{
  "num_hidden_layers": 8,
  "hidden_size": 128,
  "num_attention_heads": 4,
  "num_key_value_heads": 4,
  "head_dim": 32,
  "intermediate_size": 320,
  "vocab_size": 1024,
  "hidden_act": "swiglu",
  "norm": "rmsnorm",
  "norm_place": "pre",
  "norm_eps": 1e-07,
  "positions": "rope",
  "rope_theta": 1020.0,
  "rope_fraction": 0.5,
  "qk_norm": true,
  "attn_scale": 0.213,
  "bias": "none",
  "tie_word_embeddings": false,
  "parallel_block": false,
  "extras": ["local attention windows", "attention sinks", "value embeddings", "hashed n-gram embeddings", "a smear gate", "an embedding shortcut", "learned residual scales", "capped logits"],
  "init": "normal",
  "init_std_qkv": 0.0442,
  "init_std_o": 0.0,
  "init_std_up": 0.0442,
  "init_std_down": 0.0,
  "optimizer": "adamw",
  "learning_rate": 0.00264,
  "beta1": 0.9,
  "beta2": 0.98,
  "weight_decay": 0.044,
  "lr_head": 0.00658,
  "warmup_steps": 204,
  "schedule": "wsd",
  "decay_fraction": 0.747,
  "decay_shape": "sqrt",
  "final_lr_fraction": 0.05,
  "batch_tokens": [8192, 16384, 24576],
  "max_seq_len": 512,
  "doc_mask": true,
  "train_tokens": 120200000,
  "max_steps": 7626,
  "dataset": "wikipedia_en"
}
Each number is 128 + 32 x the weight over its row's rms, rounded and kept within 0 to 255. Layers, rows and columns count from 0. Numbers have three digits each. The size before them is the row's rms in percent of the matrix's.

# layer 3 attention key, 128x128, rms 0.164, rows 88-95, columns 64-127
090:139182129120096180091184111135146133140093113101218132130059120109156103165143181135075124109130173134129067151092110142110138168173127176099143084125112110118012110178085182081136135155089140
073:130126148137170085107124102159163087131132150133134123102154176154157126092113101135162150109099120116131098113146196081088077067158066116116093091127118122133131048114116128179121162162089138
068:130044193117088145141104201081124117135158116125136168148080127091161149122126105114170080096147094135143176167125120142183177082076156071173111157136124161116165151105143106116125091154176149
096:132106124085189116201051132160097115150190159090117138088158138134147092063124112077151083138132120082155190130165158100184095101141127114120078141123139177098161114067141192209064139137109124
071:091066199175155122117081138120160106128112066109103163194100060150129158157112144119122202163170116193137122102143159092133147092144125101079128132120122125145127123127096166154123107195169097
081:106152201151108082133144156114130126120156130160019104112150149163120158116147075102124146170092174153147125129145156128130135151109166124157162097179138115151161190094106090130095172153124189
062:160145102150125137137110165100073131103031119104120132181152126112120125125104157143188134127149080094173032132142071089120140131165177140116154114123136100174144126107136160152128148171091123
083:132115164159134114180116128083066104111135094119159068086118142138129115121090141109182102075110079180132085133123149145191126121107134046153166139096123073087149098106137069140102131158138093
# layer 3 attention query, 128x128, rms 0.163, rows 89-95, columns 64-127
059:107126114142114208130123114138102150130178149129175133096149150086142092149109231106127129171178144083105105117154163153062105119152122155084138148108093155082086089120131126113138148111152104
069:165085115106132109125149170118124112094066063122094083182108122162075164102158085140138122102139098133154136193109138115175130162093160090161110135142156138147081122129139113151136068115124145
059:140094102112127137144105103101089114082129142161137128114153150070099094130053104132120133131168070108131117147140152089140149099205080173074125155146175120076093140152157102096104057107128117
054:128179092055125190134122094095091106066127145087091132139121130090129139110086100112106081147069115212090113118122113201180145128112151092131164154093118107187118115083140142134149131117092132
076:144107158144131125133106166130043119123132090108088082179116111108100116129126154101131088085171099091104165143124128111089181178079188154105148139180120122173121140149137128131132120131108145
062:197141163070139189105184129061126141101098186147151163148077143083127163157157149158136113101136138111117136109108134161104160091123129165228111153137143114042142121135151095098103102167109115
084:156110088101116097118163138128152111134079068132158079116116142145109153093149137117100159130093154163147139203118108124169092138135155111210126112125123189107069169166103174154161091135120132
# layer 3 attention value, 128x128, rms 0.168, rows 64-77, columns 64-127
082:105030121157163146046128119122093136147098156146075130148173116082133094091207084102127127149181089110158112163148154113157090104070070086148134078143116113101094070109108115129116155105168152
085:156152094168107143115152109131147158208137138095088189083135087171185133176060140121053136171114179145173115147114159085070093119142099179092131116126107127122144079137113140135161162105078145
092:186159189152122050112143142188119076160096166078127088141131176150134103070101115113075173100107117201161089160104138166098059117137084172089114101107103139122141105135134145134121130096100134
091:110130128116127137166099124177178102138122164153135038148151178174089097064119107098068118108159128163155126151152113083102106122130105113126103073150156135085115118136149129114088170130088119
108:177184145128094048137120138173175089148150138085162092114117181139092120084082174077094187090096149175143123170121129159082121097158110163093117066115125171090127125190147146146126181063100151
137:132130118186140171109205099113093122133165081120112233070135091126209146165160087149104140124141169151090144124128118149160196136111183118141172152184123192159149149159136091146134102159145152
128:106048129142129185073141103096123164166179139162139198171159078083180116110209069122157098136170180105131135094136110119169167130075099073184140089171118148105085135134142140153133197143158122
095:115164134136139118102163145079093173138159116111131174066091075118149153201120168180145170164104146111068128082144078198152164141124165160147170170138103118145180167085096097141113037142169146
109:110107157111141112058131138085115144174136128119176168118133091100142132143092157139159092160127097127160147139127147146147126149134166131157160148086103080126123147071144167153152122109221107
117:103188129140163086130153115092121146063079121185108091081100111115066147175123160176158178171110139096058099130135103150162142121168166107169145156136134129114148122129116091108093045135188101
105:170115154174154136087199124119100109165152136112100197124181142132191132084166066119107155139174172162154123160145137175124134159103159125185128094142108190134127125171156103167121174120150124
102:091085129108200125119135137111127111075072111197145107186145140106069131081153109094197137130132117154108137151133147148169168122118158086180132135147139117136110148131168109119119067127229101
094:172187151182130064158196118142152109172135103109108146137137164180172144128126089137041126132118153138171101143137178123065053174166114178157096095106086155144166096205141122126151191101081103
096:095125072097104205116085107129115165195184136069152185093128085128160142196134135133101094147139160082179127107131130076092135143104099157101129155153115115099140096112095141126155188123083170
# layer 3 attention output (transposed), 128x128, rms 0.171, rows 64-77, columns 64-127
084:133140182150153088109097152092133158130179128176119119085109123098107104164141183106141156090126119118177201169111172093139121137143125188107144117122097130151066122102157115149067120158172162
087:148142126094127127136122136116144059101070097131157079110104117172110156106144097105133114122095116153180125205077091155137077176133178143138107085127134142142125125131113157151101112061137103
091:191161147122118134098131161121100102092089087140113120131130087104075211150118135119146165161078135092073096187116094138157151132098181153170167154085100150094126158173108133118153109131170177
087:159140181141132126074153213129112123111108097121115186149122097132133163135142130127153139178147110094103108105101179116092169090079144163212179157171085148108095144127184125118110107226148144
106:185128110080111140087170147136145115091092086111116128148090082136134190176128146107120134169050159112089099152103088128131149109081168104193142150100082167094123145147105153124129126151161156
129:117130130105160156128101129138155116115147163156178126098165162145161143102137151175111126104169151137213076136194141136106128126146127167143110067129176102120134104121154093177063109083122059
122:083129179126155108122122127077137168167177113161145117099105184072138081148164158138141099082131122158190121110139151135066152103156109184135153075129105109126076089089142109130053105143117121
092:118136096116174123169116096154114142132165162104108143119149143140122079112083162127112144139155140136136194146173105141163104139136118167086056092080182112144194112151097127144113083046124093
106:070125083119110093158087086112144122171180088109120106120126113102086077106132128158124132098099168207109180199131097111176124138135118122123133133061123079119132105125065184159145121081107134
115:117140097114148156171169082168117156101174228129073162123159148180169096101075150119135183183129162105095156074136125131149109128140078153094080140120174156126187153123133110137126104131149123
102:125170139095155143106106154108158125104167071151146144096152134110119168148156155158141163114121175137169108159158107118115162120132114155183160071093130128113112108138139122160085084106120117
101:119129103128110143109142109123148143145195209185137156129153137133150104135133160161141137158136147093092107087168128091123196081152076108120121145101156091110154165125137122101123171190158102
094:169178126086113166129133181095161074107063054134155118105135126130109212126130094132155156167111150149139084158128078173104137139138178135212131090117134142132130149173142121107145112080095113
094:102106146107136063145109126114143096153111085105156086095081131118129120125180104106121090095126082171208144157089150142108090149151154138121097117160151119161057067111117135135112104071106128